Weights of a small GPT-style language model, trained from scratch on English Wikipedia: 9 layers, 3904 steps.
Each number is 200 + 40 x the weight over its row's rms, rounded and kept within 0 to 999. Layers, rows and columns count from 0. The size before them is the row's rms in percent of the matrix's.

# layer 6 MLP up, 4096x512, rms 0.174, rows 3418-3430, columns 256-383
095,160,195,208,231,205,212,235,134,201,187,186,208,240,199,222,199,176,168,162,255,164,160,245,227,201,179,211,182,165,216,269,144,115,241,137,273,197,142,153,241,193,165,187,184,194,141,205,176,195,146,189,198,177,159,185,157,102,242,174,222,240,153,185,211,249,213,214,176,103,244,279,153,256,280,181,240,192,229,234,121,219,206,260,241,177,234,220,241,158,188,166,165,213,200,215,240,145,246,249,171,190,188,169,211,292,195,265,175,204,243,219,217,166,210,203,197,135,258,227,195,249,128,211,170,244,190,197,218
095,239,143,174,193,243,162,206,236,181,211,178,227,201,224,251,148,236,259,120,216,158,259,216,146,264,112,171,133,198,174,144,212,218,209,140,186,207,171,140,197,185,154,198,222,223,241,211,238,191,186,251,220,176,221,211,161,195,136,106,217,129,252,157,205,204,159,267,141,185,194,268,223,192,215,175,180,273,252,247,99,166,155,114,158,168,82,191,229,170,287,145,205,141,245,167,261,258,199,190,225,177,210,150,215,188,119,210,187,243,178,203,213,212,124,235,137,167,185,222,237,201,194,248,248,179,241,198,168
110,238,226,228,140,217,213,183,258,136,212,261,265,189,198,203,189,171,182,325,216,207,244,186,275,149,239,173,164,205,202,174,146,222,212,234,229,190,199,226,223,208,214,220,247,234,234,250,194,138,181,131,128,259,161,216,233,173,186,246,144,238,196,242,279,245,218,234,228,137,149,233,222,176,173,221,197,153,202,140,173,226,255,173,209,183,263,210,249,189,141,197,189,174,162,213,140,217,197,239,182,160,211,201,145,171,198,153,187,208,231,216,260,193,165,173,195,213,197,177,215,252,195,148,193,239,283,177,207
092,216,235,99,216,152,229,131,204,268,212,249,201,264,197,155,191,222,170,266,225,168,140,218,271,165,212,254,179,152,218,207,174,235,163,196,210,177,179,213,165,166,183,161,225,262,208,168,189,208,169,192,296,198,212,219,169,150,232,185,160,198,188,179,196,136,225,210,92,269,253,256,240,187,231,260,222,155,109,168,172,168,169,255,229,209,241,123,243,214,170,189,208,177,174,252,267,198,145,173,249,204,217,149,171,215,165,190,178,174,178,252,188,221,162,225,184,153,190,195,230,245,128,142,171,142,231,205,218
090,213,174,197,187,189,206,213,150,186,122,122,216,211,203,224,250,208,194,208,188,176,229,210,223,169,235,149,248,301,161,130,274,199,292,173,195,118,169,206,192,194,157,157,186,237,180,210,202,154,171,181,166,259,265,171,203,130,192,205,243,206,200,204,197,185,185,140,176,137,173,204,240,126,160,232,177,169,152,293,254,191,175,217,197,190,157,242,155,182,182,183,153,270,228,155,129,285,127,238,173,177,197,178,212,149,248,211,232,243,141,219,128,254,257,204,205,215,166,227,207,178,175,91,180,217,195,207,240
094,276,189,227,139,123,135,230,220,204,140,172,234,258,182,191,242,205,204,225,213,141,141,197,186,262,237,230,228,219,263,122,154,190,145,199,161,192,211,242,198,249,166,198,250,255,182,191,185,197,176,134,187,179,250,211,210,141,212,249,161,155,173,159,187,206,208,166,223,302,222,252,156,225,154,192,246,277,265,166,205,207,317,181,200,197,239,241,167,210,184,187,197,178,163,165,171,205,192,170,156,226,163,156,173,220,214,223,186,260,230,150,164,222,170,224,309,285,229,174,227,234,218,180,62,147,177,185,174
095,139,197,179,272,220,216,157,245,120,237,220,231,180,216,189,201,282,189,167,176,190,225,214,149,253,149,152,190,150,274,168,195,198,244,207,119,198,208,223,194,204,240,81,107,219,155,190,210,199,152,332,226,129,169,148,128,173,233,214,171,96,143,194,213,278,237,225,220,180,264,175,161,197,177,195,189,218,196,209,272,231,235,134,199,234,184,220,141,188,207,195,172,281,213,177,252,226,197,213,210,219,219,198,190,204,156,179,215,228,298,204,279,248,201,181,226,177,189,199,218,238,160,218,176,168,280,211,197
105,69,201,128,278,132,222,180,189,128,141,150,177,186,201,270,257,263,178,205,216,234,185,180,237,214,170,221,191,135,181,223,197,246,186,213,287,122,207,206,198,211,197,235,143,271,211,204,186,217,198,263,213,200,106,145,223,231,301,295,160,158,183,238,284,247,192,181,167,255,241,253,191,187,153,114,199,230,169,236,215,239,228,265,88,174,172,218,218,195,146,148,211,210,226,213,218,147,219,282,288,191,205,224,222,178,203,279,152,203,204,150,169,225,195,222,210,122,239,150,193,213,134,284,178,250,289,256,142
128,153,210,189,247,238,211,259,206,265,208,218,155,148,186,243,275,120,222,126,212,242,277,186,217,224,229,213,230,187,236,156,143,217,192,245,162,286,227,269,232,218,168,207,231,217,169,241,218,279,214,208,179,221,160,164,168,237,190,275,221,66,243,191,200,227,275,212,296,167,132,259,192,260,215,183,186,128,280,204,112,181,199,189,208,204,213,235,193,254,211,187,232,214,226,241,180,269,248,178,237,229,214,230,247,170,204,178,201,212,186,209,155,243,213,207,209,213,189,245,181,277,251,202,192,151,187,65,250
094,190,230,263,142,192,198,190,194,216,235,235,239,212,166,185,222,181,144,240,197,215,183,192,218,181,221,246,217,168,176,174,207,144,193,235,187,136,256,190,148,192,209,143,254,231,201,298,191,200,154,116,228,220,222,205,245,183,224,282,255,176,158,156,189,202,176,166,166,161,178,241,222,200,242,211,193,275,119,196,156,201,187,97,139,208,229,192,164,158,195,149,230,167,200,222,158,177,192,199,196,176,302,222,204,217,242,243,211,236,203,231,222,216,237,232,200,221,211,251,196,229,208,155,170,219,213,224,252
104,144,206,165,193,159,208,292,191,218,174,212,277,208,174,176,176,189,264,240,135,201,261,209,205,141,291,217,237,252,167,150,205,191,246,128,197,198,223,173,194,208,221,174,192,264,326,214,214,194,119,209,213,258,215,274,127,224,203,181,163,144,259,231,212,249,263,129,220,184,202,203,213,273,229,212,225,187,206,133,145,184,157,167,196,203,217,166,178,191,172,198,219,217,198,165,207,200,226,163,197,178,223,241,192,190,220,279,188,216,181,198,184,290,225,234,203,228,192,225,148,204,226,201,205,200,308,153,204
098,189,206,272,250,257,186,162,144,225,205,249,124,197,219,197,161,209,200,187,145,182,157,203,215,196,237,290,219,194,213,180,119,204,231,149,164,224,233,214,236,209,146,233,188,246,239,144,233,222,187,288,208,168,196,234,238,157,121,235,137,221,258,184,145,190,141,215,184,184,143,188,213,151,130,190,219,181,222,248,210,206,218,220,192,225,166,234,254,161,152,227,209,164,202,210,224,198,176,269,220,280,160,218,204,211,129,247,186,245,138,232,212,201,199,263,203,203,214,164,185,187,190,237,254,180,175,192,233
110,148,230,195,148,182,159,124,172,150,228,209,155,145,280,248,243,261,217,196,212,229,181,182,216,219,231,146,220,185,230,186,170,220,215,85,166,205,248,188,171,213,310,180,232,176,134,185,217,194,263,218,216,189,153,185,201,131,192,176,222,255,203,193,209,205,174,255,188,185,212,209,135,219,194,252,213,197,237,185,222,218,145,180,216,210,172,188,183,200,235,194,301,183,186,203,224,268,265,216,123,211,220,342,172,192,204,136,279,262,217,238,161,208,241,199,202,169,149,217,178,277,192,208,217,213,195,255,209
# layer 6 MLP down (transposed), 4096x512, rms 0.186, rows 3418-3430, columns 256-383
089,192,200,195,177,231,190,222,246,229,147,221,241,131,189,204,217,119,135,186,215,225,198,162,188,204,260,213,194,185,123,142,223,169,229,221,184,233,214,152,257,187,268,171,276,108,279,150,218,258,247,152,172,235,230,213,243,246,215,181,115,215,151,147,199,178,211,167,172,252,121,193,262,153,112,220,198,206,205,270,174,191,212,176,147,239,201,173,215,252,217,175,208,202,253,240,216,205,242,170,244,264,216,237,203,185,153,230,187,216,250,187,213,220,179,173,209,215,222,225,215,176,181,215,215,97,165,196,226
097,170,242,160,236,207,173,142,233,193,216,134,227,168,217,185,204,157,209,140,213,184,173,151,160,237,135,214,232,235,221,238,223,236,95,164,145,137,243,199,223,276,223,183,149,213,198,192,165,150,232,257,212,236,223,268,196,171,179,203,249,160,187,189,180,232,142,236,202,145,180,168,244,235,142,254,220,165,192,280,242,168,208,190,166,216,217,180,188,179,242,257,168,213,241,161,221,213,218,246,243,201,190,191,269,240,146,233,133,156,253,229,210,200,179,111,184,147,93,203,183,250,142,221,168,181,177,204,246
097,158,227,182,180,152,165,159,179,150,237,131,123,238,158,269,177,237,211,161,198,162,240,209,183,195,199,184,334,172,168,253,192,253,170,207,177,190,203,156,184,269,196,262,232,164,168,188,193,278,243,292,220,233,192,163,220,270,337,162,213,180,178,148,172,190,211,143,238,281,197,169,209,170,193,240,199,227,221,257,252,202,127,194,208,187,142,224,261,174,284,262,257,175,263,143,252,205,163,103,257,242,147,188,200,213,140,255,225,153,139,120,163,214,145,192,178,196,149,270,174,225,156,200,159,139,164,200,186
098,132,207,224,190,213,127,188,222,186,216,232,187,240,164,234,161,246,172,238,181,176,249,126,217,126,212,197,240,211,135,197,212,136,210,241,205,194,193,167,154,220,167,177,241,165,193,167,159,185,253,241,168,169,261,189,218,241,196,130,182,204,237,216,234,182,230,212,202,184,217,205,208,231,212,177,200,247,161,153,140,268,176,233,157,180,205,150,163,217,200,201,226,116,157,169,246,169,233,207,156,227,159,236,189,196,205,132,144,218,211,183,177,205,233,138,185,198,249,199,220,205,193,149,189,226,143,190,142
091,136,164,159,235,148,113,211,165,194,212,163,221,191,258,149,211,226,223,180,228,198,155,223,219,221,262,258,187,141,160,159,216,197,155,265,205,271,220,186,121,226,247,208,185,156,229,240,147,158,201,137,259,221,261,239,225,201,158,189,187,221,198,248,186,188,201,102,226,199,280,165,191,176,223,212,185,185,201,176,157,241,214,104,158,204,255,199,215,112,216,215,208,215,232,250,188,172,158,215,187,222,277,185,133,220,157,171,198,161,202,176,180,188,190,168,252,229,158,170,174,236,217,152,141,206,158,215,156
100,224,157,215,146,175,243,211,245,144,232,235,185,181,157,170,165,226,199,157,220,219,211,165,222,225,186,217,194,146,173,229,219,206,224,217,190,190,213,233,168,185,166,178,262,170,167,230,195,176,250,182,299,249,253,324,228,211,175,207,234,261,189,268,221,220,155,254,164,194,174,159,183,248,203,166,147,176,176,160,167,206,234,168,178,223,180,230,229,157,258,199,150,180,255,197,213,119,233,225,236,183,244,253,268,215,187,164,153,162,239,182,215,260,284,132,239,217,234,222,285,137,236,251,243,189,180,180,251
088,205,239,96,167,112,129,184,211,284,229,128,268,225,221,245,192,188,190,224,195,197,231,195,218,240,252,237,156,152,204,172,201,225,225,215,227,148,228,157,213,238,170,232,199,154,263,195,187,252,147,159,135,229,79,216,230,162,160,268,251,207,212,238,240,137,200,242,171,197,210,227,210,225,236,197,232,206,176,172,141,283,139,162,172,181,215,200,139,203,229,160,161,190,240,105,199,198,170,165,138,168,204,173,187,236,229,127,282,260,151,219,176,124,164,202,236,175,209,176,98,175,289,139,203,162,193,142,189
107,225,184,237,205,226,169,217,225,220,144,243,199,193,231,233,267,189,172,149,149,214,211,191,170,220,188,158,153,216,219,162,222,170,200,218,187,114,197,198,269,191,222,173,126,224,161,123,119,191,189,207,203,147,205,200,176,237,190,192,183,182,224,200,202,159,185,205,261,269,223,225,187,205,194,196,155,179,193,228,288,152,213,249,178,238,190,185,207,237,164,201,164,205,210,191,149,208,228,150,179,237,251,253,201,212,210,184,225,259,162,156,178,274,168,236,232,141,171,191,230,208,216,234,212,246,115,227,130
113,184,172,191,218,280,172,232,194,222,183,222,202,144,191,209,189,132,155,209,215,188,196,180,163,171,212,232,208,205,198,192,244,123,160,246,217,169,205,193,263,141,255,160,239,258,247,218,177,179,185,165,182,199,236,211,118,195,215,198,212,169,267,167,179,147,178,236,192,212,141,176,301,294,212,193,218,213,261,169,168,183,291,198,260,194,224,213,179,192,273,209,146,240,194,173,140,210,261,169,189,204,218,228,189,160,168,204,145,237,172,170,162,242,231,230,235,236,129,229,264,238,196,275,170,210,87,261,209
098,193,189,156,198,186,237,251,216,205,185,194,203,206,201,188,200,198,248,253,252,151,192,176,183,223,177,167,257,224,167,219,142,182,196,167,163,181,136,179,243,171,231,285,246,197,182,181,219,171,233,187,136,165,188,224,138,201,155,220,253,168,232,150,179,215,216,217,167,151,131,259,195,231,197,194,239,193,241,221,198,93,193,122,170,231,291,233,214,185,231,141,182,283,109,148,164,120,124,139,217,212,179,229,246,196,139,141,146,205,174,136,237,256,214,243,173,165,113,297,201,175,181,216,272,220,55,185,158
107,172,200,190,215,178,190,208,252,211,150,194,157,241,226,224,186,167,174,200,255,250,190,201,171,99,226,194,210,233,168,211,235,135,239,149,272,206,228,256,232,128,235,191,185,220,175,129,207,170,233,143,267,234,269,213,173,228,220,189,185,147,119,159,201,199,159,243,140,257,157,160,190,142,195,230,259,179,215,186,231,188,125,215,188,166,218,196,151,180,198,179,201,230,149,205,240,139,152,151,191,255,179,277,141,277,169,207,145,204,188,300,225,220,229,218,166,227,222,142,169,225,259,171,235,186,153,103,156
093,240,169,142,210,205,201,196,196,192,217,190,215,203,175,77,238,224,211,165,217,157,169,224,243,182,202,231,242,245,179,153,215,170,249,257,192,120,107,135,263,169,141,199,152,214,220,222,192,154,261,147,227,198,55,188,176,244,183,220,210,189,192,159,195,236,199,157,196,165,184,212,225,249,215,197,205,197,175,211,192,252,260,132,266,100,265,175,181,227,215,147,162,224,209,136,112,170,210,210,196,155,176,234,60,160,150,183,229,212,222,203,253,169,239,191,176,198,213,189,189,206,249,176,139,181,240,271,218
096,252,210,202,258,236,192,178,249,197,206,195,179,243,152,192,139,136,130,257,265,182,154,161,235,239,180,220,174,185,263,191,192,218,199,215,212,193,157,186,244,233,240,157,233,219,226,174,163,248,153,142,235,197,147,243,202,280,202,164,231,200,155,313,186,227,271,233,210,182,231,188,271,117,234,235,220,190,129,231,157,164,221,228,178,251,244,225,134,188,305,156,135,189,238,188,253,184,215,116,239,216,196,164,239,171,215,180,182,180,188,192,172,195,192,188,159,209,162,182,176,210,196,155,264,224,172,228,179